Part of a small language model's weights: MLP 3072 squared ReLU, a variant of Muon for these matrices.
Each number is 128 + 32 x the weight over the matrix's rms, rounded and kept within 0 to 255. Layers, rows and columns count from 0.

# layer 2 MLP down, 768x3072, rms 0.169, rows 0-137, columns 528-575
[[139 191 102  96 138 110 111 122 148 122 158  65 100  87  56  71 148 146 130 197  95  99 158 147 161 101 125 168 121 125 118  31 134 171 145  82  91 142 125  90 174 130 131 123 114 134 136 207]
 [151  63  85 128 158  95 173 129  87  77 126 119  87 118 184 109 161 112  83 117 137 144 103 140  55 120  61 158 158  92 116 110 143  86 166 102 167  69 113 174 112 126  96 138 106  97 108 171]
 [108  88 183 136 124 117 155 145 141 119 101 105 204 162 148 108 116 123  94 145 156 125 147 107 131  83  52  90 150  90 119 121 157 163 144  98 115  91 126 120 145 145  78  99 118 106 158 149]
 [126  85  63 134 105 110  86 125 128  43 109 150 139 171  95 128 127 103  71 107  44  89 138  87 119 100 118 151 133  89 123  90  79  93  79 141  90 114 122 103 102 157 149 104 136  79 104 189]
 [148 168  74  32 126 143 131 113 209 111 177 132 143 114 123 180 107 123 143 142 130 130  70 159 128 190 129 135 118 105 130 163 173 124  90 152 156 166 148 116 105 138 201 149 127 126 166 129]
 [115 167 121 111 118 140 130 126  93 177 109 184 163 169  54 135 141  90 159 104 130 164  71 103 130 155 145 124 111  96 141 140 147 102 124 138 149 128 115  96  88 138 182 115 150 161 199 112]
 [118 147 118 165 130 162  55  78 104 146 151 130 140 164 138 146 134 143 178 167 126 128 149  89 102 119 101 141 131 114 165 188 125 124 106 162 139 147  97 134 116 114 157 152 138  98 131 110]
 [159 163 199 158 195 105 108  91 118  93 109 133 150 160 113  76 205 163 120 200 178 103 165 179 147  79 161  74 116 137 118 113 179 127 164 138 120 185 169 132 116 169 115 108 139  88 147  98]
 [134 134  98 183 165 177 132  68  77 134  77 175 108  96 167 166 104 111 132 175  91  76 145 118  97  98 117 110  98  41 103 170 172 127  98 158  58 156 143 154 157 161 110 171 113 117  94 159]
 [161 142 185 121 135 119 125 106 103 112 129 128 144 100 198 151 127 113 108 127 190 103 155 151 150  74 135 111 132 148 114 142  81 157  76 134 145 103 130 145 161 114 125 136 102  70 105 154]
 [138  96 134 118 136  86 113 136 165 132 146 140 140 142 142 143 113 153 138 128  98 149  87  77 117 123 166 173 115 123 151 146 153 137  84 137 196 145  73 101 115 136  97 105 148  48 126 123]
 [106 124 104 119 135 126 106 179 147 103 172 111 108 151 119 168 166 133 148  96 114  89 111 148 145 199 146 148 165 125 126 106 155  98 138  92 139 102 102 161 143 103 102 113 102 152  73 108]
 [150 170 106 159  91 110 165 129 156  88 159 140  64 112 134 144 156 186 107 146 179 138  98  86 161 172 142 118 149  95 103 111 140 134 137 124  86 143  58 190 170 150  98 181 157 111 113 174]
 [ 61 117 108 155 117 143 104 134 111 101 112 135 173 165 126 152 116 146 102 178 119 157 143 108 128 152 109 144  56 144 170 109 158 105 116  67 105  79  67 152 102 122 140  78 146  97 162 149]
 [128 105 118 198  94 126 168 122 153 155 137 110 130 109 120  88 148 143 110 180 110 141  97 113 127 109 165 144 124 161 156 127 129 140 144 143 137  78 155 142 192 173 154  87 124 156  83 106]
 [129 145 218 110 136 206 112 148 105 103 131 110 112  98  92 128 156 117  77 103 147  66 159 125 200  50 128  97 121 149 174 108 121 142 153 131 151 108  85 145 133 180 148 149 152 137 112 171]
 [121 170 140 145 148 130 192  78 160  85 113 102  77 136 162 170 149 111 168 107  49 194 109 149 122 137 153 144  81 131 134  98  77 186 138 133 113 173 136 144  77 182 152 115 159 152 111 147]
 [111  90  57 130 158 140 156 102 131 116  79 151 143 120  72 139  72 149  99 142 178 138 145 131 124 144  39 130 145  87 110 152 145 129 127 160 129 142 110 123 125  74 123 187 142 147 134 149]
 [134 149 142 172 143 134 145 166 137 103 105 127 142 142 141 134 134 161  95 114 154 120 177 127 146 116 133 166 172 112 120 120 152 117 123  86  64 205 176 116 152 100 160 202 122 114 154 111]
 [ 83 109 102  86 136 102 140 113  71 127 182 117 192  96 114 144  89  78 111 115  80  91 165 154 124 152 132 133 150 103 149  61 135 104 174 111 146 150 181 182 127 127 113 145 135 121  66  51]
 [130 161 137  32 137 152 113 113 110 129  75 107 138 137 131 207 134 131 146 122 131  99 156 120 140 138 118  98 121 106 154 112 102 175 112 128  87 184 152 109 120 102 147 108 100  56 171  97]
 [130 147 111 118 187 108 165  79 138 141 159 149 116 153  74 133 120 128  96 160 105 126 156 171  78 130 142 148 160  66 128  96 106 120 166  92 131 115 126 154 101 115 192 123 134 112 116 177]
 [127 126  71 116 147 129 113 134 126 141  89 137 136 117  96 125 138 153 161 110 144 104 110 151  97 133  95 120 126 112  71 115 114 141 157  84 126 159 215  78  75  81 160 166 170 101  80 136]
 [146 149 159 165 129  53 149 166 194 113 112 137  91 101  88 173 108 164 115 141 120 109 115 103 109  82 111  90 141 145 144  93 117 206 156  97 162  92  81 213  82 117 111 143  89 151 124 149]
 [126 145  59 164 137 114 215 124 130 150 146 153  85 127 141 107 149 166 192 119  93  95 146  87 185 134 100 121 109 187 108 105 145 200 155 142 186  91 114 130 120  99 128 128 165 161 174 135]
 [145 168 170 153 138 162 106 167 133 150  85 136 194 161  78  92  70 178  76 162 175 139 150 133 145 159  88 125 156 133 136  96 161  80 144 162 168 100  99 124 157 162 141 138 175 125 158 164]
 [171 145 137 172  85 134 161 137 103 182 103 112 133 131 100 160 127 189 159 165 117 110 106 108 121  86 202 130  97 104 101 178 161 132 117  63 133 138  91 152 138 111 149 130 116 103 148 137]
 [145 114 145 199  80 168  72 125 111  84 161 121 139  98 135 149 109 110  96 107 128 102 147 157 138  92 172 110  71 101 103 155 136 106 105  93 109 133 134 143  97 122 159 162 151 114 126 127]
 [124 131  97 176 128 102 197 138 174 120 205  97 176 143  90 131 120  93 104 169  75 117 129 123 114  89 125 115 101 196 105 122 163 113 184  87 138 167 202 149  82 107 149 175  82 115 134 149]
 [127 184 185 116 117 153 112 129 126 192 126  87 156  41 185 111 123 129 168 182 138 153 126 149 124  93  79 155 126 182 156 175 119 180 157 115 191  91 116  94 100  47 171 110 133 129 132 148]
 [133 149  96 116 157 165  64 107 173  97 107 123 141 211 115 136 183  87 222 142 135 175  88 154 148 142  57 147 114 138 110 127  78 139 118  32  94 119 129 137  91 107 170 147 123 118 173 179]
 [153 164  88 167 154 147 154 150 113 126 149 123  95 115 138 129  85 111 139  98 118 164 123 172  77 127 175 176 114 121  92 118  52 103 130 115 103 117  96 170 154 141 114 109 121 133 142 186]
 [124 161 168  81 145 112 104 104 142 137 202  98 107 104 136 109 130 138 157 123 166  81 105 100 137 187 114 117  94 143 132 108 134 145 132 132 156 154 126 193 135 154 132 146 151 147 155 146]
 [151 150 177 124 171 103 149  82 122 152 235  80 124 146 147 131 119  34 141 160 103 149 157 160 172 148 130 157 148  99 134 139 136 121 143 112 100 131 184  76 130 157 143 155 205  90 160 164]
 [148 119 103 164 113 121 152 118 146 146  71 126 135 109 192 134  91 125 142 152 147 122 125 132 134 164  85 112 153 144 149 163 141 117 124 109 105 114 144  87  87 128  77 166  98 183 110 140]
 [112  87  97  83 133 153 136 165 157 111  89 119 147 116 103  91 189  64 119 117 190 132 140  85 103 132 147 121 164 123 127 129 180 102  83 113 131 117 158 139 178 126 166 118 122 128 114 128]
 [170 103 201 109 147  91 125 127 208 135 131 105 137 161 165 120 181  73 100 136 193 119 199  76 111 129 125 171 118 120  76 149 103 124 130  64 145 134 104 122 111 161  83 124 153 119 119 120]
 [110 163 153 127 226 189 106  33 129 122 129 138 101 125  90 120 168 140  99  89 164 146 121 128  69 114 128 145 137 111 136  95 121 174 164  71  81 112 131 212  56 110  86 100 135 125 200  72]
 [167 147 144 123 162 175 136 130 195 164 113 161 145 116 150  95  82 142 139 129 138 121 134 170 111 133 129 154  96 105 161 127 139 152 180  81 103 149 144 156 116 100 162 127  80 135 120 131]
 [ 77 194 150 148  67 125  59 164  57 114 126 121 169 104 104 159 155  66 114  75 142  88 150 109 133 124 111 160 139 170 154 111 162 149 125 130 100  96  68 132 123  83  86 108 118 173 124  24]
 [137 176  80 119 145 186 133  79 197 144  66 141 122 127  74 113 175  85  91 160 111 131 149 113 115 156 109 119 143 126 107 183 164  88 144 128  65 129 105  88 111 170 176 118 152 138 139 147]
 [192 185  76 140 138 137 151 118 131 138  80  94 138 109 151 121 106  74 105 133 144 141 152  91 103 151 198 125 147  86 131 137  72 131 164 147 163 129 154 141 159 176 122  91 143 121 102  94]
 [168  48 152 203 146  18 116 131  73 133 121 153 127 120  93 114 109 164  83 157 121 175 105 103 160 112 145 149 119 146 120  95 142 136 138 159 141 159 139  99 127 129 154 137  69 167 121 149]
 [161 172  80 185  92  80 143 172 117 114  98 114 112 162 130 128  92 164 219 155 136 182 171 124 140 132 156  91  80  35  97  91 100 118 118 121  97 110 177 103 118 154 144 140 167 135 127 125]
 [125 101  73 160 195 142  81  86  59 122 151 142 104 150  76 187  88 149 100 105  93 124 140 157  76 152 104  84 129 191  96 135  55 119 102 115 196 133 147 104 133 114 151 110 174 110 141 101]
 [121 185 149 108  64 153 134 175 151 117  96 111 126 121  73 124 172 122  72 164  84 152  88  51 168  95 108 142  86 129  39 140 146 106 114 183 142 206 149 109 163 130 140 115  94 144 167 172]
 [163 141 164  90 125 142 131 175 101 114 117  84 165 149  93 121 121 143 132 101 163  62 125 106 123 177 139 141 134  93 172 106  49 140 155 219  69  77  66 158 118  69 141 126 101 112 149 157]
 [145  95 137 211 122 126  96 100 114 166  87 179 134  95 153 137 158  94 101 115 148 145 172 179 137 161  75 151 142 112 156  72 114 129 111  98 111 145  60 159 137 125  93 159 139 122 135 204]
 [175 115 148 113 101 157 124 111 147 138 132  90  71 161  73 126  97 112 124 163  67 154 117  84 131  75  89 103 114 111 131 143 125 135  92 197  91 133 131 128 167 140  78 118 113 124  99 138]
 [171 113  68 132 122 159 127 114 161  83 132 124 125  55 120 137 208  86  91  57 118 110 153 224 129 118 137 153 145 109  87 154 132 133 124 217 122 138 147 146 142 130  80 145 110 103 126 112]
 [155  97 164 112 158 184 131 170  63 164 110 118 153 130 152 161 112 150 122 124 114 112 162 150 118 135 119 152 158 161 125 138 116 133 112 106 113 157 137 144 145  91 163  93  83 114 151 119]
 [112 144 145 134  67 104 153 147 141 117 126 104 108 149  47 167 102  65  81 147  61 168 131 122 135 158  76  80 130 112  94 109 151 135 187 151  79 140 156 163 106 129 133 149 124  98  83 121]
 [111  87 104 155 158 162  91 168 107 142 114  83 138 125 139 130 129  70 138  73 157 166 177 135 150  75 212 136 136 143  98 128 153 112 131 179 122 113 173 141 161  70 159  41  64 184 180  77]
 [152 140 166 107 128  66 128 165  99  88 135 164 142 117 136 129 128  92 176 129 147 116 187 174 167 147 107  77 175 124 120 118 104 152  98 109 131 121 104 128 134 202 161 111 120 137 118 106]
 [ 49  87 148  93 171 163 134  95 131 146  69 182  90 161 148  91 137 181  58  81 146 113  97 161  96 148 107 105 151  93 158 117 122 153 204  81 145 141  71 136 135 116 134 152 142 116  80 133]
 [216 191 110 108 103 102 129  67 188 132 151 111 122 170 153 131 122  72 127 174 116  83 170 100 125 111  78 145  86 137 134 139 100 137 178  89 127  78  89 194 196 140 165 159 139 128 107 117]
 [128 177 113  96 119 159 112 143 153 148 129  93 192  97 124 110 197 103 140 169 143 121 126 133 193 114 173 124 101 142  81 115 160 132 129  86 140 119 171  66  93 136 147 133 146 100 139 116]
 [167 164  93  98 193 108 109 123 159  94  98  87  91 149 117 123 144 229 136 126  95 137 141 139 132 174 128 154 128 157 190 109 122 137 198 162 127 145  51 160  74 142 110 160  99 131  98 161]
 [139 162 159 115 120 132 131 131  71 104 107 147 135 145 136 146  70 125  69 150 131  99  96 143 150 146  89 146 108 138 121 160 150  90 100 128 107 135 173 128 108 157 156 182 118 132 161 138]
 [145 146  86 159 128 135 165 118 112 125 123  99 127 142  92 155 161 120 132 106  78 155  95 165 130 157 120  96 106 131 188 116 126 158 151 185 118 103 158 171 116 132 114  94 130 102 178 159]
 [128 144 163 189 125  96 197 160 113  87 140 148 138 139 150 164  63 113 137 117  86 116  84 147  83 166 128 116 100 118 158 129 136 117 114 146 147 111 105 116 170 168 143 170 101 132  88 161]
 [115  89 138 103 106 134 125 114 176 105 209 122 135  94 158 163 146 103 191  97 153 139 147 127 151 168 122 117 131 132 106 186 143 118 148 166 123 172 166 146 130 132 109 143 140 145 118 112]
 [153 200 136  92 144 123  88 116 150 140  95  93 110 126 112 100 148 116  93 108 131 143  66 146 138  86 147 146  79 152 117 176 117 199 178 130 117  69 153 111  96  97  95 109 151 147 125 155]
 [162 129 170 159  87 147 100 123 164 132 122  86 188  99  79 121 146  59 129 162 146 127 119 143 107 124 152 133 105 180 131 136 129 159  71 145 179 131 131 113  76 181 105 122 196 153 152 127]
 [136 161 175 165 112  87 137 125 114  85 107  88 126 140 150 144 156 165 144  99 146  84 161 122  97 171  98  78 141 113 109  70 142 138  53 181 103 145 135 132 100 133  36 153 126  99 117 151]
 [118 161 118 153  79 106 147 153 105  92 108 115  72 123 165 131 126 126 125 143 182 171 114  64  54 143 179 163 121  85 154 188 117 114 102 136 139 127 116 104  97 173 151 145 120  77  88 182]
 [100 161 161 145 130 112 125  59 150  88 142 116 156 144  99 142  76 123 110  65  75 117 103 181 112 130 111 133 106 112 147 128 181  98 104 113 156 113 159  95  97  46 116 144 120 149 154 157]
 [155 134  94 133 135 113 124 146 145 108 124 149 143 137 159 148 117 100 202 104 149  76 155  85 134 145 162 139 105 147 104 140 128 103 141 172 109 126 178 154 130 120 118 143 152 119 176 166]
 [ 89 116 123 143  78 113 177 114 163 108 138 109 155 170 141  49 145 153 128 114  98 157 130 121 163 101 122 103 131 151 142 103 119 109 144 114 129  85 106  68 145 159 130 122 135 117 125  95]
 [113  95  86 177 121 125 113 127  60 131 120 149 136 130 219 100  67 139 178 144 121 128 145 181 130 174 117 131 139 101 116 139 119  76 140 140 174 141 101  68  89 140 140 130 112 132 119 185]
 [ 91  81  99 121 189 161 175 182 159 114 124 145  97 115 108 136 123 132 130 164  87 140 168 113 147 127  87 158 108 134 114 195 108  79  63 166 136  95 117 101  96 166  81 122 132 150 120 122]
 [137  70 112 108 111 108 112 116 151 166  81 117 195  93 165 114 155 177 140 124 102 161 149 116 103  97 137 120 118 155 162 123 124 138 115  93 131 124 137 101 117 141 106 115  94 140 108 170]
 [195  72 133 178 164  59 172 128 123  94  82 130 119  45 155  84 143 114 150 135 123 114 157 147 133 141  49 201 133 166 182 155 125 172 154 123 128 145 121 111 142 113  84 145 107 156  64  90]
 [117  95 212 139  89  73 143 108 113 132 130 125 146  90 131 136 209 145 130 100 132 169 182  74 125 139  86 150 158 118 138 169 129  92 114 144 107 162  69 103  80 132 191 183 103 108 121  70]
 [142 108 147  84 127 109 157 123 181 176 163 130  89 108 125  70 119  72 105 127 123  92  59 114  99 127 120 172 130 154  94 103 147 115  59 110 147 129  61 177 110 134 109 103 126  96 211 101]
 [146  96 152 143  91  68 187 108 107 112  60  83 135  87 128 131 177  98 171 111 135 144 161 112 145 182 159 108 127  98 105 132 178  91 124 173 145 153 160 163  58 123 133  79  95 135 111 150]
 [162 123 146  59 139 131 147 117 123 131  83 115  84 163 139 158 192 139 120 137 122  99 126 138 135 110 138 110 173 138 112 109 140  72 122 115 150 123  52 214 156 120 109 143 152 173 155 158]
 [146  88 149  88 158  99 165 116 148 144 140 104 115  99  57 116 128 142 172  95 147 137 101 108 182  96 137 161 163 150  99 100  53 140 150 130 120 131  47 106 132 146 149  89  72 127  85  42]
 [171 106 137 115 184 121 165 171 129 112 127 171 165 114 157 101 107  96 128 142 136 120 184 115 131  96 115  81 154  73 115 127 128 163 151 115 110 167 164  73 139 157 114 105 163 130 117  66]
 [ 77 115  83 195 132 106  79 113  88 121 103  83 146 123 134  80 155 117 128 141 174  82 155  99 172  67 103 171  97 104 112  95 130  40 159 123 165  95 112 109 169 104  98 105 128  97  93  84]
 [104 112 127 166 100 144 108 188 100 181 142 194 127  87 129 128 175 143 158 144 119 164  80 165 175 158  80 157  98 109 149 139 112 133 105 119 120 131  89 136 115 160  97 111 125 159  90 112]
 [145 101  51  87  53  90 101 141 167 146 135 179 193 112 135  84 147  68  97  97  76 118 169 149  98 157 159 115 119 165 133 169 176  95 115  85  68  94  86 117 154 140 129 131 143 136 152 117]
 [122 143  21 127 143 145 139 128 115  76 115 161  95  90  98  93 149 126 101 125 105 157 189  67 138 177 116  93 161 187 139 118 121 176  88  98  86 166 103 152 131 154 134 141 183 179  97 143]
 [178  77  98  93 155 107 105 114 144 161 198 161  95  78 131 132 104  80 198 145 162 165 115 137 137 151 174 126  99 100 169 172 153 140  98 162 136 161 162  91 120 109 150 159 157 121 115 166]
 [237 146 109 138 172 172 137 146 107 137 103 140 108 147 134 147 135 141  44 122  68 147 216 169 150 180 115  97 136 177 127 140  96 165 159 131 138 122 155 126 167 145 112 167 133 177 137  81]
 [176 120 188 133 155 131 102 114  92  57  77 122 160  93 107 111 145 136 134 118  96 156 158 111 202 176 127 170 131 180 117 115  96 145  99 167  74 108 130 119  94 153 201 143 179 113 144 171]
 [140 156 128 135 136  97 113 150 178 106 127  85 120 134  91 133 129 213 161 144 144 129 117 182 127 150 186 117 145 140 128 124 117 128 161 154 139 166 130 150  99 115 160 146 148  81 145 109]
 [118 140 129 123  70 153 119 142 167 109 111 113  89 126  91 186 145  71 134 118 177 129 129 117  81 127 103 167 184 139 155 107 192 107  74 138 110 159 193 140  93  82 144 159  99 148 114   7]
 [145  91  54 131 139 101 106  99 135  80 155 139 103 100 103 156 136 129  80 136 158  81  87 160  96 114 146 122 126  98  76 112  96 137 134 117 101 163 156 131 114 131 142 134 128 120 157  50]
 [108 196  69 116 186 155 105 132 130 154 131 132 154 113  27 152 174 102 132 145  85 133 111 147 134 180 117 110 133 150 158 175 157 138 176 132 113 127 143 122 164 143 107  66  89 208 152 149]
 [ 89  99 129  93 103 106 123 200 146 144 113 122  93 152 130 114 130 141  57 118 121  95 132 138 118 118 112 118  54 118 116 100  93  93  45 122 155 165 154 115 117 138 133  79 102 103 106 113]
 [ 73 136 109 111 166 157  80 130  79 133 160 179  99 122 131 136 101 141  90 142 149 137 115 119 143 118 102 188 123 181 100 134 109 157 117 180 124 115 141 163 182 177 168  45 162 104 141 138]
 [ 95 206 144 109  51 144 175 128 123 146 112  98 112 132 146 141 173 126 175  92 228 119 135  91 115  63 115 132 111  57  61 183 128  87 132 101 109 199  89 183 118 188 126 108  95 151 173 166]
 [169 130 164 184 105  86 121 136 169 126 153  90 110 163 107 144 154 122 139 121 141 132 174 178 141 185  95 157  97  93 153 152 122 141 162 101  97  92 104 184 114 134 121 138 121 140 140 131]
 [130  94 130  94 134 121 165 145  77 101 109 133 136 164  85 151  57 146 176 105 177 148 135 138  84  79  84  75 194 161  60  71  99  94  29 110 108 186  92 145 133 109  68 163  82 143 114 125]
 [167 157 111 109 140 115  70 115 113 136 179 143 151 114 186 154 137 127 142 138  64 130 169 139 160 206 127 112 107 156 179 145  77 158  94 145 127  90  85  75 127 160 120 117 135 135 184 143]
 [108 170 133 148 145 174 134 183 149  62 106  75  84 113 134 113 146 108 180 170 116  85 107  97 130 155 168 119 146 143 130 151 111 125 144 113 105 103 133 108 132 144 158 148 109 153  91 108]
 [ 92 111 165 186 123  78 114 127 110 100 122  97 188  99 142 178 120 124  59  96 156 146 147 189 202 146 145  97 135 179 133 165 152 119 172 119 127  95  70 117 116 133  98 176 116 131  97  77]
 [145 169 165 128 177 145 171  95 165 132 125 108 114 155 121 180 133 196 126 189 118 113 117 134 181  98 121  91 136  99 142 128 193 125 173 163 105 157 106 113  96 123 145  83  93 125  85 140]
 [155 111 125  64 124 182 206 115  81 183 130 109 123 120  78 119 163 164 184 128 119 101 141 104  88 177  61 138 169 123 131 106 131 101 150 114  95 111  94 148 140  89 132 127 109 108 100  64]
 [125 127 182 116 188 106 122 122  87 164 135 119 120 163 117 148  91 111  75 121 131 149 130  99 135 121 132 146 137 122 103 131 112  40 196 140 221 134 148  60 138 136 116  87 138 122 140 134]
 [159  61 109 163 148 162 126 105  88 115 131 111  65 168 242  72 163 140 113  88 101 114  92 130 136 134 132  80 153 179 155  71 114 159 155  68 165 152 180  90 128 135 102  66 135 122  89 176]
 [120 112 134 129 174 110 164 151 111 113 147  90  74 163 122 162  89 107 124 122 115 173 161 153 140  96 143 165 109 136  70 215 133 135 116 157 158 119  93 159 134 124 169 164  39 119 128 157]
 [106 140 122 100  84 127 121 135 123  86 184 147 125 129 140 131 192 169  46 124 120 120 135 156  86 102 163 119 161 132 162 150 177 157 129 129 150 123 115 174 116 158 180 209 120 121 158 190]
 [187 150 167  72  83 114 123 134 159 100 127 101 126 197 108 163  94 113 175 106 132 159 110 136 140 129 111 134 134  60 160 105 124 147  96  72 126 126 159 169  98 156 145 162 144  84 127  56]
 [123 152 115 120  99 141 167 118 142 144 117 105 111 141 111 150  92  95 117  93 169  88 124  96 112 152  56 102 155 191 103 135 162 139 106 187 134 147 124 109 188  95 202  87 125 131  83  97]
 [144 109 217  73 182 139 146  92 185 119 131 131 116 114 169 112 139 100 105  70 121 173 123 173  67 164 157 147 134 156 129 105 130 129 109 158 119 126 137 126 118 130  61 103 139 140 141 142]
 [139  57 149 100 145 116 125 243 102 133 128 171 112  90 196 128 205 107 133 117  96 155 162 102 161 171 214 116 161  94  91 128 131  91 128  93 135 157  34 172 138  78  89 119  60 198 158 136]
 [103 177 103 166 120  97  69 177 108 190 187 165 159 161 161 102 151 165 107 181 169  99  82  65 154  89 137  64 141 138 139 117 135 150 106  93  96 144 114 157 142 112  74 141  94 115 117 162]
 [153 133 107 147 151 119 170 141 127 143  87 205 114 184  93 143 173 123 187 110 136 126 210 101 156 120 155 128 112  96 139 123 119 113 148 217 102 113 143 157  94 131 130 128 157 125 157  93]
 [111 111 172 142 184 105  90 134 110  77 108 165 125 157  84  93  93  88 146 143 153 122 161  64  85 173 113 163 106 121 110 105 117 137 125  86 130 125  81 154 146 102 132  85 140 143 121 120]
 [143 103 135 172 171 146 165  95 103 174 155 123 150 107 104 142  99 157 162 109 172  82 127 151  82 158 105 137 113 118 157 155 140 153 104 161 142 142  71 199 135 129 161 121 159  86 112 132]
 [105 144 100 142 114 179  52  74 158 132 118 148 173 129  71 102  55 142  97 112  95  91 167 113 175 160 135 112 108 145 171 152 120 138 151 162 119  96 119 167 108 111 135 194  77 138  70 134]
 [122 155  93  85 189 141  45 135 146 111 107 202 124 149 149 133 126 143 124 125 124  91 150 144  91 104 122 153 119 118  88  74 134 130 116  86  94 140 172 156 100 113 122  93 114 171 114 156]
 [ 94 155  97 163  89 148  65 154 107 184 135 131  97 133 169 150  67 160  49 122 128 199 146 137  80 167 119  45 144 165 156  70 143 142  97 185 124 160 151  85 133 147  88 106 154  73 135 174]
 [111 101 140  82 176 182 105 176 152 197 113  62 108 113 170 125 101 115 138 140  84 158  84 201 110 133 105 149 136 140 101  85 175  89 185 179 113 144 117 210 150  96 170 129 166 128 121 103]
 [121  66 151 152  79 161 155 176 115 139  53 117 123 179 105 111 137 153 154 130 183 124 154  96 175 110 133 109 100 112  77 161 105 126 167  78  87  88 185 143 128 146 136 149 173 109 144 175]
 [133 146  71  65 143 118  55 117 133  44 153 134  94  84 148 151 131 131 146 106 104 141 132 113 118  99 151 137 118 154 120 129 114 114 126 159  90 157 136  97 144 109 139 160 122 116 146  81]
 [206 156  96 121  96  69  81 133 134 129 190 159 169  61  69 116 144 162  85 152  85 160 119 118 192 154  92 138 116  68 172 126 153 153 161 156 125 147  93 103  91 154 135  74 146 190 155 127]
 [125  59 135  76 159 111 112 110  93 154 153 140  97 140 148 192  85 137 126 177 102 108 135 117  88  76 142 120 104 186 199 169 107 133 124 121 152 102 121 127 124 160 138 138 165  98  99 148]
 [119 132 145  39 108 109 119 112 116 107 140 133  98 143 133 141  75 139 123 122  83  82 146 178 156  27  78 144 144 206 120  99  94 155 118 105 163 100 129 133 102 142 166 116  67 119 101 115]
 [ 50 133 135 166 165 101  92  89  62 187 188 114 168 145  90  96  98 113 128 141 202 102  79 146 165 117  84 179  63  85 117  88  35 150 120 188 112  79 101 144 155 136 168 122 163 166 116  88]
 [114 156  99 143 138  72  85  73  82 149 135 111 149 110 123 152 110 183 100 140 141 132 183 127 147 131  98  69 194  78 139  61 157 143 143 103 120  87 146 122 118  94 125 169 105 139 125 111]
 [110 132 147 120 152 142 102 154  93 136 215 117  88 146 150  80 178 175 134  85 126 112 181 148 116  99 142 138 169 113 131 170  82 102 208 159 147  64  98 145 161  67 118  66 136 128 125  88]
 [145 149 147 119  77 158 177  95  83 146 151  75  96 151 114 145  72  66 187 117 171 106 151 193  87 139  60 111 126 138 122 171 141 152  83 147 134 110 157 194 129 159 139 112  73 154 158 132]
 [123 115  86 108 115 147  61 128  62 134 132 100  98 144  93  69  91 146 168 130 113 122 178 135 131 192  85 110 144 178 109  80 167 125 153 119  96 144 115 182 109 180 124 139 141 149 140 218]
 [159 143 135 123 118  79 165 111 160 105 177 113 119 105 131 104 122  69 111  97  85 103 144  85  90 129 137 134 111 129 136 137 114 111 113  64  76 154 160 143 139 168 119 154 131  80 135 119]
 [112 218 145  97 115 142 140 113  48 126 106  81 180 128 172 151  95 162 115 127  92 133 139 148 113 107  57 100 145  92 128 118 108 141  80 105 136 173 120  91  76 108  94 161 105 141  98  86]
 [133 139 157  77 127 154 161 165 115 150 106 132  33  95 121  98 124 131 104 108 111 152 150 158 145 106 103 141 100 107 136 162 184 139  88 158 139 104  68 209 132 109 130 160  99 141 136 135]
 [ 72 144  97 161 168  82 136 138 134 112 114 170  97 110  92 145 108 201 132 118 115  78 113 102 201 161 151 120 122 133  84 113 150 108 161 184 153 119  65  84  92 133  93 164 136 153 105  66]
 [135  95 170 138 136 159 101 195  91  99 131  92 114 133 133 154  85 115 173 119  54  86 139 136 139 123 130 115 108 135 201 160 140 134  77 162 114 158 133 160 151 108  70 112 101 178 117 122]
 [170 124 138 103 160 167 161  69 149 117 119 105  81 169 170 113 110 112 111  79 129 161 125 148 145  89 122 171 190 113  86  52 128 154 187 104  87 100 121 133 146 142 114 150 102 128 164 166]
 [177 111 121 159 157  55 127  59 178 157 170 117 137  86 131 144 124 101  59 121  88  65 155 119 122 130 136 158 126 106 115 154 143 111 153 176 148  94  99 152 138 128 111 131 128 141  93 127]
 [152 135 145 147  86 122 104 125 110  89 136 197 143 155 135 153 132 185 155 127 177 121 141  95 150 127 106 196 136 142  90 139 117 131 100 108 105  72 171 147 132  89 120 142  89 101 118 155]
 [155 117 136 131 141 102 145 120 157  99  90 193 130 157 119 128 164 131 120  30 148  74  84 139  83 103 165 138 113 153 161 132 117 119 168 133  91  76 130 112 169 157 114  84 174 129 148 185]
 [ 98 146 154 140 160 153 104 123 117 117 118  90 162 108 224 152  90 158 173  95 147  95 139 207 162 167 153 120 190 101  89 117 129 132 110 134 121 101  98 163  71 147  83 119 100 100  57  91]
 [106 120 109  85 145 104 204 109 148 133 148  78 106 148 149 129 107 171 180  74 115 111  82  70 136 143  71  93 121 160 101 147 181 124  85 124 129 154 113 166 121 167 155 169 130 119 170  99]
 [158 145 159 135 155 154 180  76  94 167 181 163 155 167 148 129 132 129 117 130  99 166 115 123  85 140  89 123  64  77 121 108 108 115 174 123 129 145 100 131  83 143 151 168 161 121 135 135]]